config.yaml
hidden_size: 448
num_attention_heads: 7
tie_word_embeddings: true
init_std_o: 0.0
init_std_down: 0.0
beta2: 0.95
lr_head: 0.0114
max_grad_norm: 1.0
schedule: "wsd"
max_seq_len: 1024
train_tokens: 358700000
dataset: "wikipedia_en"
Each number is 500 + 50 x the weight over its row's rms, rounded and kept within 0 to 999. Layers, rows and columns count from 0. Numbers have three digits each. The size before them is the row's rms in percent of the matrix's.

# o: layer 4 attention output (transposed), 448x448, rms 0.0427, rows 359-394, columns 256-319
# v: layer 4 attention value, 448x448, rms 0.0523, rows 360-395, columns 256-319
# q: layer 4 attention query, 448x448, rms 0.04, rows 384-447, columns 256-319
# k: layer 4 attention key, 448x448, rms 0.0343, rows 384-447, columns 256-319
o359 087:502511548472490457504474512462542550483504541567541496550599429525475618499460478531434439524598523489474458490495499530497515444461550494483435492517494472406492516418503411509469517457407507
v360 079:489472487493543455410469485599527477495516484461429477564522576489518429455531580569485558418431428436406394519521505468488519452531477572503433544481511502450489511481529469518404507574452485
o360 087:385490487574466517577496469481509569513554499492533502534473442494480442525508404572476452468490504474512527526494540510519460536455419488462491505513470498571489474461437518491510503400588518
v361 088:472465495501547439456511447492458503461487510523520500562488504489512487502471557518489581563455471438451509524524511530552495436391482550509477502540517515443483545466417460506372477501516443
o361 093:459486528600452532533493411435533488488517526524514540468468487542459468546468361556554455536504463466496486452556490526552527522535471479425471541490482531519582517495469478490513546477500525
v362 082:533592512467477452429489486591481559530500535481463447531531519521503557531423445451508457446503563497460383550489455410579502496495522538416420489456526436552550395459444408477513490569474536
o362 090:469513418553498564494547408492497500458515491427482553419438581520476397515553484499511524532426502539515515510505520482509505589521485511457541520480508506591564498537476576529576463480619548
v363 079:542585509519439429458426459492485565529522505514537552430494536496460506474427556600478428441479538594591410561463496440527394481529422418472542463499559516512547544585481506488446471461447498
o363 084:551505466405513547509597520431434498461466495518527498461462504481510460409497485496596451435377538487430541548474423479531478532613562500488531534511532515549560524577384477457484524440523563
v364 073:550488504541484479570542530375517524506475494554583531433520446492432566539517500497496466629519495511590559512541509509528515521443469441536601493543441547616450522470542563516531493431522538
o364 079:594481546424481485483455570511466467516471558491506490514550525513481590424491565460580521497509530531460463508548495499475523459548565509535490543531581495366524559515551468525517531550376461
v365 074:470532522466523449517511481539485415466504460573537469469569489519560417596507424523494508566507483518438504499563415467438528527475517489479433514439505488592452436459520491525592541488513522
o365 081:544464448589474490493441476548483486488531479319435491470421519487414458455512557440471581540521493547566440500483549468527520596442487558453527493516552512488492484539590575551532398538505475
v366 071:506489508510465476449461486523401505484573466582467521550551559519462549595427452407518428487404477486513458521519501419496472476514382492378469552529525472541518479478525607466484489649449432
o366 085:495526443554462568542514431520487496485476476371482526526442501476482394513503465509474498430478495504511555477500448485481481528464501545476463566537532480606505568520462495481511427433571562
v367 100:514479488505528553526528475519567445523503516542556531485516524550477380616479435448499542627591480600431542493536419527490530554490483461460577513484512456568450443439479491527600569478466516
o367 104:596470453497521491488507502461489491456517553405465504416436511546425503421517554426487599559492500542565415527509568479500524605487523567472546515508569519491486466533619567584565418589470454
v368 072:510405470542551464555518549444571411512537473543519398548449469445485575544596572448527552515537461530572515499492564506576531505521427518578527499530477481502465505483535525512586521450484466
o368 074:554550547458506430460485481499548550463476537550479547522608472512546580508438447500494469585565494456451479491524481543507499376452574499450485430525471459394478479451490435548439538450489501
v369 067:513588518506451545444474451578465536495491518491463669539493491587419451519473413483523379443484574637437501438476405440466465514536488500449447513501487456543595461437414469464507517514608518
o369 080:520483463530501554533476498530496514481514470414472493449403515486527412510529483465553555492422476473539520565504566455467488564474478537443521564500492493591534468523517570486562427496555469
v370 077:496544475494468482455497523500365574527490475505482414521563549507547621450449490484508483450434631377527406481505590484601483437435502561476485510553503511504534467442479514492470527546481482
o370 083:425517500506497543448555444505565486482459440549513575523557487513549399562490438548529459451475468516488559455514379511486481478589496453505487461458412470562571529484449490478472524471612576
v371 069:555525498526530492386536425544465579496470532515473560549543582571465518459552437474497516504505602522414408492507457443600518471500504589486427499556460473476517435439459416499503490568488490
o371 081:451494467548486565540481450476548503512508475460527550498479510497485357509505456523536475484397502481537506549487566501478493583503453492449515522495470502602555509499457581488538506397580522
v372 072:536583571460471470418523427603553520480431508529496483561534503549510479454474467452483565501534519420402393516532453464535475464467533545449370508533408513459503480547493382510457510574454462
o372 080:408487454642530613546506465491534512494536487515502465447455554504522372461533500533513474484427514526573487477487469482508536593496449460452543483473486527573540475528473559500507502455594543
v373 083:478364500502605479513468541486552435466452465490472400556426528439581430566526611459515586507538400486449470508548532563485518491506519555564530505464579447479414448549554443548503552499481544
o373 086:536516513528481436480501483478518534466512568551510525485546456534476617509493469492376523594606527519509447459523532541535541455435546492470514447508507480416441486425550478544516468524477456
v374 064:486382544483487420570526570382490407540506484469464437359492467436513549444573523599491560528550531430552578509495549509462481547508447507583569480505478510475411546471617616449568529373537460
o374 075:556535512407483429436506535526506496509458503543522492579561453519479565490450538498507522536558543530465476511517463526505511445509546468532467463539542496410489500500513416524433533513415514
v375 066:458447497482467539488573544432533534559490460463472454449438467498560522513479512531494571533540519476536558545521575595567522459388433573631631530559598533528473429545521489507509521468516504
o375 071:485498593410509419402453504437512499445546494573495603519559475532499566540478495518500495558600533515485450475486460551542515369534541484526488453533444523424476503431548479517459537530424472
v376 075:445496506530551493494525501534549451478513491536514507396529557509453373577533509518510511537513429553463546502533450483423496570560480431436476477543493487588494462499572483500596505484479542
o376 080:590488474542459495511477526512489538488519533369464449540461474454447516424533567399496584538510565530550456537526591483485524549440504566521535549518579555442416515532580528568566407522505449
v377 093:486446516488501465506522542466497482467533448515477524450473541416461519387530557555520520535462388442532500480480560528501500494517549539494494525561513497500471593543621522508429485518450435
o377 098:456537541521464458556414512532497498533511437544574475600539465468542549552488516517447420443580481443458549457507397545522513362450496453541423477529467501444470557470439418424371547403478546
v378 080:547409493507501570578573485555603464466499477500450531464455442478606435623519492444484565553518372503465570476546536607405540511488544464558553527469469465501453485570540466530571530499508586
o378 086:537504514489542470476458521502543524458501546519516483501564498510479603468468530483427539516598538536519463473502499521499505464416522530509505486485488470399440499472622483554491468570401432
v379 085:491537481527480470459473462534479583553482509491481583453542540552432512493521402547510483434441572510489486505484467447482459504619509491415392487538490502444526522504499575443493458536523453
o379 090:465530469499523563557525508529516475543498485457520481592490477437557381483519502486514478402427495438502546570447540501439464539473459502540494552510472528612475519530429503471504501462528533
v380 091:477561504515480474517469530487527513562543491512536474527557427540437497556453412470508441440506578621529433557500453418527474566574496400399481510471497442566552497469378499458572520493483520
o380 103:545507405476520511504575541555395491510475473378422495426423578488490481486567603461472584479499465527479507481462513439487493553492548567512554493529556498570473442573508596507526417598533493
v381 070:473591455488467480444493519483391521453487528521576517572619503550481552526489331554530387472481516538415503503520438489586461500514423488462436529522512539502557478487437542448538507536569503
o381 078:511459485537472526504477481550520451532491395405443511455441501439468357481509544470542549466445423467521533517497540470460482585508465522435523506501519528546531504531519584480530476450519488
v382 074:543527473484532483360540451538530538507534556554513497556506560533429487438492440428476530511477579567515444512523421486575517502537475560477439511544482421570530399410481420518555538564461462
o382 078:464502478534507550524536453457523523486499465437490541444458528547559413523488506491560458556423490496557487506509528496486484583492481472480501472455418519537480502527467559533502492443639529
v383 083:468500477518550428578519570444489452452507516556503533466437504549549492569604481532502534547499471624527599522492528502445511529523507457571600520497430485550478475592487536519629457416579519
o383 089:610500512403473437485450510478492454517463511455550528509527486453426595469436558446561488521451522488441480551442539503433488509503531548452478517498593470385491541471539461505476499442402428
q384 118:516523498479540557512440490460416538431494481402545475527479537471492467579550520546476512458534594447486488597617526559482454435417595568566476400454498505613423631591516434425466478511566490
k384 112:533504528518482533477510427482462471512440493531503478414521435459446524439583499472527362464445512444502449493479531444517512534479515512453550537521485557467541398462510521499469486544521537
q385 113:542513521540521529485495457469507492536463545473464562474518508493450484375444457450508448510588572508448547534491456498487512501509513536577417441388477555527462519587516490451380532470533461
k385 108:512557450490489472441473439500489532460569476540442527440497550437490513550450486580505526457449487462498460638595462504528427521515532510409546593466583495555480575523473509557519482552429519
q386 118:489449498470516546547444497489469448421397518444502543537602487532533614662554444519481475468495550518443459507445553523508517524480499455476498470527527470468499513524528471488534489545586449
k386 120:508477489345508585472394413424394461441490516506518455493558545556486576478449478528423516504444512479514516522431549511478541529449522568476456477526461588456530488461522449518525522507564457
q387 117:500473460447451538469434449476505470494506494546476562493636520551547500580471550521506569570491389530453509491461528492382538490477477485439504629541473422433494452437560571504517524449470514
k387 117:501502517650591557533535550506560527518548590536512497565476485544556463490496461544579546569605538514462528405594502548436536443434518562505509396419543486553484455543417442451517479486490508
q388 116:430467535494551442508504516497458490428457467524540526506451501431496504642580496509486566514508606446414478487532508587550537450414447512487565474460464511511442514533508506490534536579528597
k388 112:443544454577414454491574540434402510503525531560571528462580514487465500481554572443542434448513444510532543524432483512500565555512508464495474518509477440458526491522427534606473525548422470
q389 112:507376455539496491507549425485432535491475514526497424461526518533554490511485513513520471469457576512518444526497535552495505533538500487464496433502504471520528501514448527380549600563483483
k389 110:482526458419474521503518484504409438474440503457517497528446415539452488541594552529446492528553412584531489516539515391530549579506423468535477540528532532419425478398574448561478484426608452
q390 103:498537445517470452473512509538566529514451557520534508572513511496452521418573511506471445451496502467483509538527597490539574498494548493476483516467460494589498461505488570539480477493510489
k390 101:501525532697459395499525539509449518537462650588456508498528550508570451543515562513668518460458564554504535539529504491522469552477501526468568536527509451536521518562486514593493475483510506
q391 113:512562504506472509486523516493441514607500501460585443532532544526461507363439542481529345446505529447578485521562469441519502527520578485541507397495531583600553609526378464491487463499510457
k391 110:485428538552562455530485492524480508510467515507440484490486506407436480519574571444479465510457530473457494554545484417492458554536589515502518578528464528483494528486606502455487506424609544
q392 106:534564560550521453461538544565487607526441503524495422548538437496425499477528371434478405458472543466528472497530496433612532551477523504614452468516500503564473542588494522486551495520499537
k392 104:573476508501509490514463564414453452523431485552436460510549434485476484473523564476536424446461486536530501543519492473565505557502522601481530544564426534507527432475505507565629519510505522
q393 119:523498551483457487455576511546567488478506560478529444526445454581475505473452505489486475467445392549520540465470477409549440509572428555556435519516520529489575444505523475489509506395504463
k393 116:487441515395447514525367506540529495479467471404543517504417523478505512552415569496404534505438543496437490507478490532486457491523406467501448506671516555437492524455524432437492486570520499
q394 105:537463546546500494519508390503577471644552510462476510515514512542467430503468521514485514505460501468510545499539435496362455467497447558570508475588514523502524452479425457394457427465524600
k394 111:462489445568490509519526576483520550527538474456569437535506428482490493484555504488558435490474430512513506493572571383504532514512482447432525505542509499460451520517549475401317516482614530
q395 099:500529417531590474441488512540500512485553538536459386529427518476577521493510508530466494482515615458484550534476439545526477448432520498475496512445551574434473487588539358537509551503486541
k395 100:456441432387497485570474528445506412513492440475493540512519436554469528460539564458508538438503488469492444448602460429544524453484478531592448516551465574523530501463529516476512444590492484
q396 110:566509515515460511486537470524520543456496579488499468561416538484444525377475596442539413504550505541519493516484554494541477485589564525488469483439543508531493554544485547475479503508468328
k396 105:527527526445501448525399416521404487453463497493462543495489531470545561516390542530462531482382600494466531591472522525519422466537491483515541558579481545466509577497545579459487519544468461
q397 104:451552457520510482454501491530512468478543524510528574511460441519544489554551480609454517429509580511476528546441436572532511513445445517418496513505510510440474461500572386524478491495494495
k397 106:477427506430528568455477425507450492501603541503551575486548583564480482509464488443497629500438598472419572509450541527497500493478518428518524476613551571504499514583419527483510568592513332
q398 118:504512541497487413492518586550457608489509499534389473440395508496441474426533398408521468531456516452497460524496488471587501570527521496560565517453510409517402507524554558562482516534470552
k398 112:521586453558519409535479486474472473581501485513458525515482527456494491440520576550526460502496501556601481520430500403601510555545522566475449549544523442504464503467558481612588444476450612
q399 122:533553549505476589573523560562527517500508515427488444614450474498440426450485472485526450422543380485453473458479505336445526471540524491515469499473472524564602491481457483520342402460423514
k399 119:482525502541500517522526515600605584484515511485441519514462517435495488523484467511447444512449573435511506545474442560430476478482585528442518517458529503486512545538449430488394538503605527
q400 104:508491519537509472529503395578505463517520486492463521530527467461538518541459485594534536454489485564452520484532534530415507436503523465521451501501463537444592452542572627451503530422429531
k400 100:454506525592467468483512550498532532494469535571571409548470488484504440498586467491656521465551485520416541485601463493491461557451507562437501494461521507517491450556437456474422491561583410
q401 109:489448536550526430434533531503443528576486465548463417429451486532523554484460510449496440441403596544549468482490464574511475585505481521558556461550536496481456510556521576522627513525467533
k401 108:537511530444459463559510533467389466497480370475547470536526485461517509499509521478497502505514389521559535563468519381558494579546486478524408610611438459504491529486576533569500468496466556
q402 102:490515457467510438491555460467458515377485489533546500532425548511465565577521562533495418493454544524511435530445508562547476504489446497410600466484508528513505543387593454506557585535457538
k402 103:474425519491521509517512498557392488522445538492521498466567469521553475511468534489433686471416544511466563514478518574532523447501469532504461529540549573402515491509443481483488500460566386
q403 104:533512609545491495460482523537475552527507529471460456480450415532444487442410437477499407445551463477438574460492443430543476499592438541634456478557503561562527496526552471485400438461487524
k403 107:500526533339484546551468551498486510494576379469463478480475477508415494440445518488473454442495492493518477539450481440498445522489530510516464523600462551462515418450530499470497481577517536
q404 113:530554580536466486493468485429410598542444531505473422510532506528496526443438397469512413438458507509526548484551499489488447548529561492541437423553495539536523533612521528474546433525508505
k404 111:561495530428499509486472488468458438510405461509480463463533422475445528509547531484526455480506464509503475514538492402497468526495532567503465503525427519485490397448597509497558491543515555
q405 103:596480510477495570480486572491541495544471545493551487504547533564410553427463412474509417471495522551521388563458513467445469556474507547587471470446483478583519481492539456419403462476460434
k405 096:608465518465513610429450471554502535475549514489395467449535519485544601521474489530425562526407599450461563503547504508548529514457478519539528558644490583492530489451499471459498528430600534
q406 110:539491496505469535535423472501479485592609479485509526514538545450494468395373632522520503534608452521540524448542460483397432426533489498496477468491497533478520583486458453450451495513399446
k406 113:465452525422556555507528474549564540452618414465448464528474480460451524478478399479406493515533548484433469481567458534503432397495541450511535525470518548533506525539546556340416527499552529
q407 103:445530464478500428438409476461507413464428414523548573484540463483498506551432559476490549524548484534506481452548478510486505435430451535499533531496485554511463555472450604482519536460462490
k407 094:543577527596503490581453499446432577471525446611526453508533551465483513497508443490517451505566485524476554529520475522507495488486512539512469448426452500525495515552447562488581499651420472
q408 113:565491507504459495456443435453471458529481482531538517548520487505500575547491626528546478501538489531470571516619491571452464401563457529509422439526499577435502611511475504400496534506475384
k408 102:527441549345476584544439438457448509387508415470544505512519480532452512537510436447525461482484495494516445527525510445518476478431511471491489455560512477506445479478531573396469466543496467
q409 116:480458537512566548518554485492438543479435564438483390502468551500528595575492401568470415399480550444506468516454530473532514529472565491471446425482440554477612542613565508443509469479553476
k409 105:447509528453487458443500500501448425471460539497528489472523451507405553534562536476501536453479536507453473507528492463479447633500462490517512527619500536459508424442452441540515457500607398
q410 099:445445450482466521531482499557630494440495552477540587503502518533527429488580515465479553561494494520454454453433571486516579506460507447469480535389515436518455382476540524627510556515557441
k410 102:490538451594525413509495493545496496484458561469445603491479553471541536516443520490491548539497477502473504554500479604472482475536510442463503528426567468512508635527457564542487518441432498
q411 105:504477504511501595534513518582451453440589416457493546486454520446545551522538474465471489511527505480531434534475477485444453470497469421470556491492572521463476531403471459500496490538483475
k411 104:388472465403549502541586509532522521508502419461515450524574508487540514516444465529335500441492507477439505585527502538478443418474527503451488521388556588457534587579468478432396550418557469
q412 113:437494548496580466488522509441418578416512446549514489440452534417534493565510399540527476502533560470482554523526490584529427524478528567484585477509484549474479515594586513453530493557443559
k412 105:533541486443450531510549567465512447547520464536521510468575441471448486445582513488606482475531466539560482534500464409574492572498518503450502450531416490460484404521489485581555508543503528
q413 113:476523486504429567566474475476566467531525505493517546595501486552479423464498602489525530543560478504473548467548485472446502417477459486453405487490479503485527504479427429516447494497521420
k413 114:506494493482533510486423403543614533493545504454435513534438522516513481533443464522452483575494541443458478533451495538414461460512523434531548521384550468493492568466546559465475493507489439
q414 119:547517491506424495522466415554587498491423541457514515617542493557473498510533571503514515513469415480478467500569522481502549416494463539545374489473479474512626506461434477469495402445519477
k414 111:526456561566495565483434445548554529478488601479495469492400477535485496494486420555538515509431565469475469455507545547423519535463476450507530501491546507466467464469594541425442561539547334
q415 114:463567516520397504512565512466493549502522461535529611443545593463488431498497524469539497531486432498561447485504488495519524591455433490422475524533482461457479473426455565510538444480539473
k415 114:553501572626599498486530457509497545592482562532442514530545529495508503495501469523537543576528571551542563482451520514434474433538576438452596440412478472572512543519500561536536480427428519
q416 101:437461538461553565517441507498489448518585472504435544462476456469474490529451474503516521569571500518459535504480439539396438408528452503538567528445517574505469560525584500453446566492431540
k416 092:491544436435469553489534481511581563470539331428527412492471515470507478459468447436440406499562431450540493480528469501524471418493489505484481501441525508531530501520480449401460511613514581
q417 121:459428531475536500540435511486428525440481405531440533455502489469556559563508420488523480555484569504467416417515558489487479507440501480423521490535521438464472506489590601505515513538494528
k417 122:430587479465513523491532489515452533476491440489515479524502546531530500525456470482486532484600459522480543580406540542512481402527530420469435514377526561517557502553440542544551491487428444
q418 117:552543467514468467498510440515561472567447564518490530488599485553437413418541576538529513494541492476511512544513509468493531434450527534557440545476459486542448489467454492454490511382543362
k418 110:524496540666539532487508525499516502528492646570447498502454550461488535557559526485688489569577485512474448477620518473510538582510484492472522479407520405592485532461521550449538455513558566
q419 116:518513495491452464506526488533545581514450588485513460565534480537453531439490419505517408413485547482513490488472567423548505556515539469478439478535469538537589446592555617462545449469501412
k419 109:541531597535470462455417473530421497502400569529441478518468526485506533604481565526564562486510581566428534525509535545479483538523519513531471540558433470464532509480528496580494443481555445
q420 126:556587607528448462497522490509431569539433525513499389490522420506506538490444396513524385432473489459486508531562484443574476509549488510575481434549510565531592487548535528419530417473508541
k420 117:539464541426465532499453525469462522489464501499549423465546408541405489476531525466506437440504512482560509497468470456542490577510542576536488534563413508477494360453569451563525510532524557
q421 114:467461491494551486468455473515535489459451438525490570491594479436548557609491456596483556508481501483423478452528554573482559467479475505420564555578503473454480487475557527498541546579515615
k421 106:483552494577478465503554539457465547473522558557530428524558510519537432508537412438607396490614470569547564491438473509529511518510562452487488454368499447580521453549390504588423511565477492
q422 106:534544516515523599573530495453511503442444462434529572551467539422519456570593536564498534503481487486463446535595599592490512503428518523456497466486532464547538514490407449587520425609546470
k422 097:533459527609444478465591422556500546509506539504559480482628493543476504449552495502504442559531530461551565490390508504525558524580520433454572487459437516490505517568507512559376661411476433
q423 101:493457494496517607449467510453457501478538446475525575474471514440579482598522570487493625539546474493481518525585504584473451423508481507459521439521470532482507549459456399445491542501460512
k423 097:481473510426519488495546439486596520464528403462549529504495490528421461398518407495491458547554490482506451503504476515564533386505489387513519468421574551458489508483502537425486572496460479
q424 103:509489485484509572543535528544469517502580462499483495523479516439512445520449531413486570559501380452468522504568482496434479443487440509528539556531539457486498530422477529522437489483457670
k424 101:509535456528517556489586533514603566519516468482566495522469416479467384464578480493489385480564498527547476492542437483514479424481560568515499453363547519497476448532497483396375559504487509
q425 098:465485525531478458506530579508447622482536545517523415550465532487399482447542506480494477508515597377554492462495532491619512468492517528518377395529452494567467511445537427515478428500483548
k425 095:475502502413514519498469499514483491519402445557396574489430524534487542524496482579518566475454505502509485535470485462482498549470540473547538483609476567504516414444634593530555538516484417
q426 107:558542494502360505485469574521534523534516515468538506619508441570453413470565474458532485536549417546513529497572481422496479454503435463551504528470476521549608503500453464529444458452487532
k426 107:552453572561541588508431512486620484509552562509436507464401490480510464520478495470566493573453537489422402460624523519463519533415629533490480464487549449482427456505575517444454500538497563
q427 113:485445460510466536496447417505444460472401489496511608476572577475609556565523642557513520483521591498546492490549520600439526477517539531375455448573449564379510577497428539448569520552494445
k427 107:479454515441528484519495405480442494387524492487559396567612449517480491506502387497530534547445479504488529466473494402486547526486484450522516516513508477553518533526573603456423503567522371
q428 114:508502464475580468470423463481497476410475487588471526504474482388440496532481581387528575588500535434501510489582510566542502453476470591589521511532543484544368543471513547439493625512507520
k428 100:520559463560445531560489465425427473471546378512519470537537449456481517449545531517555357484556474517550478496516494473540501434513470513506446501373458459526486488450541536434512504612390596
q429 107:509445440490420569525500539489585497428525489495517533561498491542439472563548568488498537565472478487464423533507595526506498395472406548476512480540452416524527451445430517493507478516396488
k429 104:565513469559509531499530452550561557501525514490493449542449509524523454444490451580495479575569498472522493342478464579446565426582446521529501468436534483479472522392489488433490525428490503
q430 104:457497471477487536544479529514498480480496478468541496519518520484505575449549570532454515456497503509515379529434538536498530486499454480384531458483506436504491535434445463526525458502499463
k430 099:457491507606532491471557459536522584489440600542484514508508552506585503526453523508437535525479579501409513498483550549465487419494492453506561499417504532477522629576468446452464486383518465
q431 106:546548483543420452555551473556535480565396525541499459486481530525513490411497578463500414385452550506533419451503536383547502547484552522462442486488519469428510523543413592493599463512514379
k431 104:487501516469537440482401475515381464494424506453498566541517522515504589534465546524428553527444523521517508507432507458480473463603492435503464554620499473466441608437545615491536540485518469
q432 104:511458520510559494422487517483456464555527473483515467425498547465513576539463489554489472498501504517538466560538448628445490456482436478493630489474467535476503545511479461426532510512410613
k432 108:551441513614514538531611515455572544547524565545511434489496470498462467461612505494614472498514506487515456453575479488555552498414466465549450463454491475482486442491429449460440509440534585
q433 113:539521561527487533518504565455522515544470502466472475511453474551478466392506491458518525557445445523541526493463478345468460519496534480588474474471503435542526458520433458544454522426546454
k433 106:446512496495520484481403480471613516570542473379472502505484528467483533505486526546403477529490479492464444462564482466489481538530463537493500526480529575524514577456589458496449426401488626
q434 114:478400429475489554547502498556548466454556494437522589513501533486482469543569582552473572496561546475481447526496505572464518441483512491463499501446468478503469516457466445517459486538466475
k434 107:461531497579542448501503449546530546505515583526474568545470565462599504514455483551452545537454556462485516512477506526471542452506461462457551500426577476539529602511480520422443550462515415
q435 099:610527524497465516517542490521517582491400554424472515565481473520491458468539449547476473445447468425494526472500523446493497465530528496567422472529439460498585514555472516539463417452516502
k435 100:442457501544453482426443565536535508541405561486507445461414408473491518535559481521510419462516525472459470430466540409506475606505452476438530464540498444473484448431503444408439491452564421
q436 125:531536495509445513484548514497535484532498545457567450555488501562440471445484533503492425424498502485497507567544482435553512548491483573562477437507482517573587500501382474459452405464513449
k436 123:548417529550497536511455528535514500488424566542457514488484468502513464547570601477509504509427545496466478480582519493496449549474442550541550547605420532439489499407567443455496542477610425
q437 115:459425498486476578548470484489545453409559466475471514532418528504514483505498604469497582575581468497444462489479529557478476379500440542486521537464479489487466510431486458445435523484472474
k437 110:454552481566504559543528448576537591480627428477493517539522509478542495464418467552454484508458507443538473507548464548433546415488476429500473507476602526509477570461468494411393503517493523
q438 113:486493499527512488551565413530573447501539564447465535591514518481445521470515557562514424432490539491472512494495512455515522458446519524517504445493483570496568446558479504461391382424550470
k438 109:443478559607468474519485543522493516475552573547470526504486487425548539507544583537592558460483503460478523579544496422439464526509554445384552580536537520465497588537465471432409509567598402
q439 123:543469512546466470478540530501551537526580573564506508492497471505389367394498531450507484562509439498471558508465469459584501542478439526579475529464470451566383414433513484507446500403557525
k439 109:519567493609519465508477529475598514607513549512446570475405546474560505506483560527617543566492496518531449535592494517538503479492500505482509562441554486540441543469499508491529511460463621
q440 108:461484477523496539479533488554526568476456517475519492479555540529522621473517466478489505447476510571556427516440566466541601558473505451391476514455456470504619450480448568514509427521461450
k440 097:469483507583543418454552484566426564521410611589483533538500540499575528537481517561541567463504550526477581463452490576480517514498456488499497546542509476513497554571428461539484494444508411
q441 115:488460445483506494512540499515582448489552468478485605464541498470493466452539547553472579528525455483469486497458482531474570425444551464453530532487489475453417468463496474569501522477483504
k441 109:460502519660537437489535490557563530529462532494493571495509549440587516493468464535490522498521487495485513533530491499457496450565487428519498526349584430567466635551452526518437534438482519
q442 115:523518503550435474510477438522490517512399541419535488585560460508513567515521539529503438419434512504498430490511537485477536486510503512487434423554458509497607585491462499446550400520541444
k442 115:476375577488522519511449470554436504448392584508512414500555442566498504505540520504459532509395521518462495495493548471515524594491488474513551546547489533447456501482583518389460568511556326
q443 108:525515502506498504537506573493479587442479551544456501533458481491443478404470409437493379479529500442475495529426541389611503577468592509511538529477479473567411431500583470546446505493513495
k443 096:576610523524507472540513539508460578604518522565377573457539586391547545510448553489527496511488583500503521570480481569482484536448560631487509507491449509547540536458491466571531503538502606
q444 114:444482531488546478446525559424354539477573466506435435435366541469449576460451477505499400486523570501478545538477436535495448547496543524538593477479519489538414558539642525452452533432485481
k444 103:499568547554477475561531494465447495458511493524475540438498552402500483454504606437534603431511544507499494573524557440534439475490500551448511498582512563489539496558426417535538427481474543
q445 120:509516505556474457514513425554575403546486519491514503496531421553463469378513555464537486507515564499493475519495507446536546496524517552581433490439490530539500482470422481421430499442524434
k445 110:473475467582489480482437498495455572487539544521447524524477498454516482577501528489550483540425430477473502605528560468534439610556494485406530627524553482501430574487557562483506554503513441
q446 110:437455439474482555517503480650515490414574472483505510489505547482555549529559591573478511436537493498525460466439537538469499424528482460383545472519485538437551506466427422556496454528436523
k446 106:438501479541553508529583496566486490515530520533501519572514466486513453530455483522451580459498486454409521510541493520511521401496503484484451540384580563514507527588460508468329495484564422
q447 114:464463506511500609462435551426389491419537447493494606440429557477500485595555519524500559581540538482491512545516451634413495458438466514484546479498464470508442558464512423472531575501561468
k447 103:461473543559533506480583511441561547499592524473554489444520527498526485406555470508487453490557476461530471547512557515484573397437520443426540416372559524484529505529478436494412501451472544
v384 094:501544451518481493480503493571481417426428517541581468429568557486513471613498535459497487443527462436385494566526506504517475454574497490488530540470466574404505525451538514472470489486428502
o384 080:588453454444494475536546477533484465523468512407493580533494451420474521398521495519529536507478438532480469551420457452506620524401517562405518514528520514554488541557475500459563410498573580
v385 086:491399538499592516499535471486492531530523476582563449556484556517493564479452528438504493573453584567625453501497465448516532522564568502465476446569368513556461587498595478510535516519403485
o385 076:430431477488488491553505520483523513520473579431531566445463517548430506388622462616518504548557544480506535442529506568421427511530537456540443485498507488504529441453503513545457540519642428
v386 073:542617508529474560464521488501533580546440503458476456438458455481518480503405369660489464391517577572515557500465481527592444502528450506391438524483486504437560410586489515518506495450586541
o386 065:551503555500502452479560537436473488470479466584584503555526517540564493497519497454568533555449456415487436520414592473448517496487506514572510479534564511442486523465510460502512511583347348
v387 087:481511556493564532505476508434525584431486477463604460531494528548476496506467501467518392475473501544537482519463515453473479482399596507426498507512526496530488476451542485499440452595416563
o387 085:480439464492469529472543518434473422532428483525528449392507420568461534466472492504594484538494476465523469477529475513453482481548476466483583478459485536401493488497498542491552519606549407
v388 079:481453533487484530561488461535519600519488462429445590520428478507485418520541468507506565504523492477471505457507534521465510517427558513614542454484481465492401544509593486566486535471575488
o388 077:455528488517563453523556565453548542490530596677499501497554465558488562546552374596433490528567518572532573522535419482434426520532524458482472558560435507466503388570523483434474471486399596
v389 082:473517491482390558485548471569444471581517514516512548547496615509454412561516535449513554491565574483487443528508493586590533526473506527470560490531506466499473505391555546514473570465468485
o389 074:520496445504537533559547569539572573465541599440534525445457441491488529502639440575476526543496450456515529486478489510460473540532476529417466518520445448522550508539505508506592522460615574
v390 082:462444495484534515562499467546552520582498515482443403612469515572618475475457432440533477547466554514540518440549532485499550491559494499560383489481365445491489529493501531528525506516486483
o390 072:501472480521478469536484472440516464547453451471535466445433571465426474459537432594522508521538593581485551472467523472382448455508493449553499481500505386538504534489433454536469483556497347
v391 086:428599496515523464452523553547544514456500493500527512596453530445463549475497517445505452510530485499519461549506518512447433438443494564542483467475508542554487488395440492496427463510413448
o391 078:459478527461498406456517449518520470493489509477547468415481469467635513486427398456576514526289432491512481490499420530570517412572469445404578487499482430475511465496476586456531474470642593
v392 088:524581438512441462458538469569519409521491507535480520512476560453521389582365516465514566567538477409449538572534510511586426469396404560494603507462567513471493479500481605455505518460475454
o392 079:500469510472476510472526567497465533437549467447509584520463519476513560489582499540560520539422472500500473535490429565481591500574546539397462470455414502543482519566562484475548526455560642
v393 082:471572507510442547488545534480501554597459518474495531473452515446453644493575511577504529457467592547559409478547489591473468516525516489501519438530371458444454480527493468557551559455497487
o393 081:491452494476481480479515522499546516508530414483558503508510463504517425512469385528684464563535475475501569440408514436500457575538455512605466524558593493503549487531496495585527489592443469
v394 071:535442522510539444495432553461411509546522527556502538497465498569570513421475553392483442512478482563561521453492513499480514502470496511457529585523614464528535513461491520501435577598473489
o394 063:491517529453459502468492482475487469517572441477459494471555548476466425529384519435564460501507469500490487513578521490534493457489462584646505412399489527488469493394466492512448483520536446
v395 073:484620405491410435485545550417426456465491523533516466356541388481472587488552513530494498472435510532566485473529479471557522473545523483470448577522565491427462554506498458434551442517466432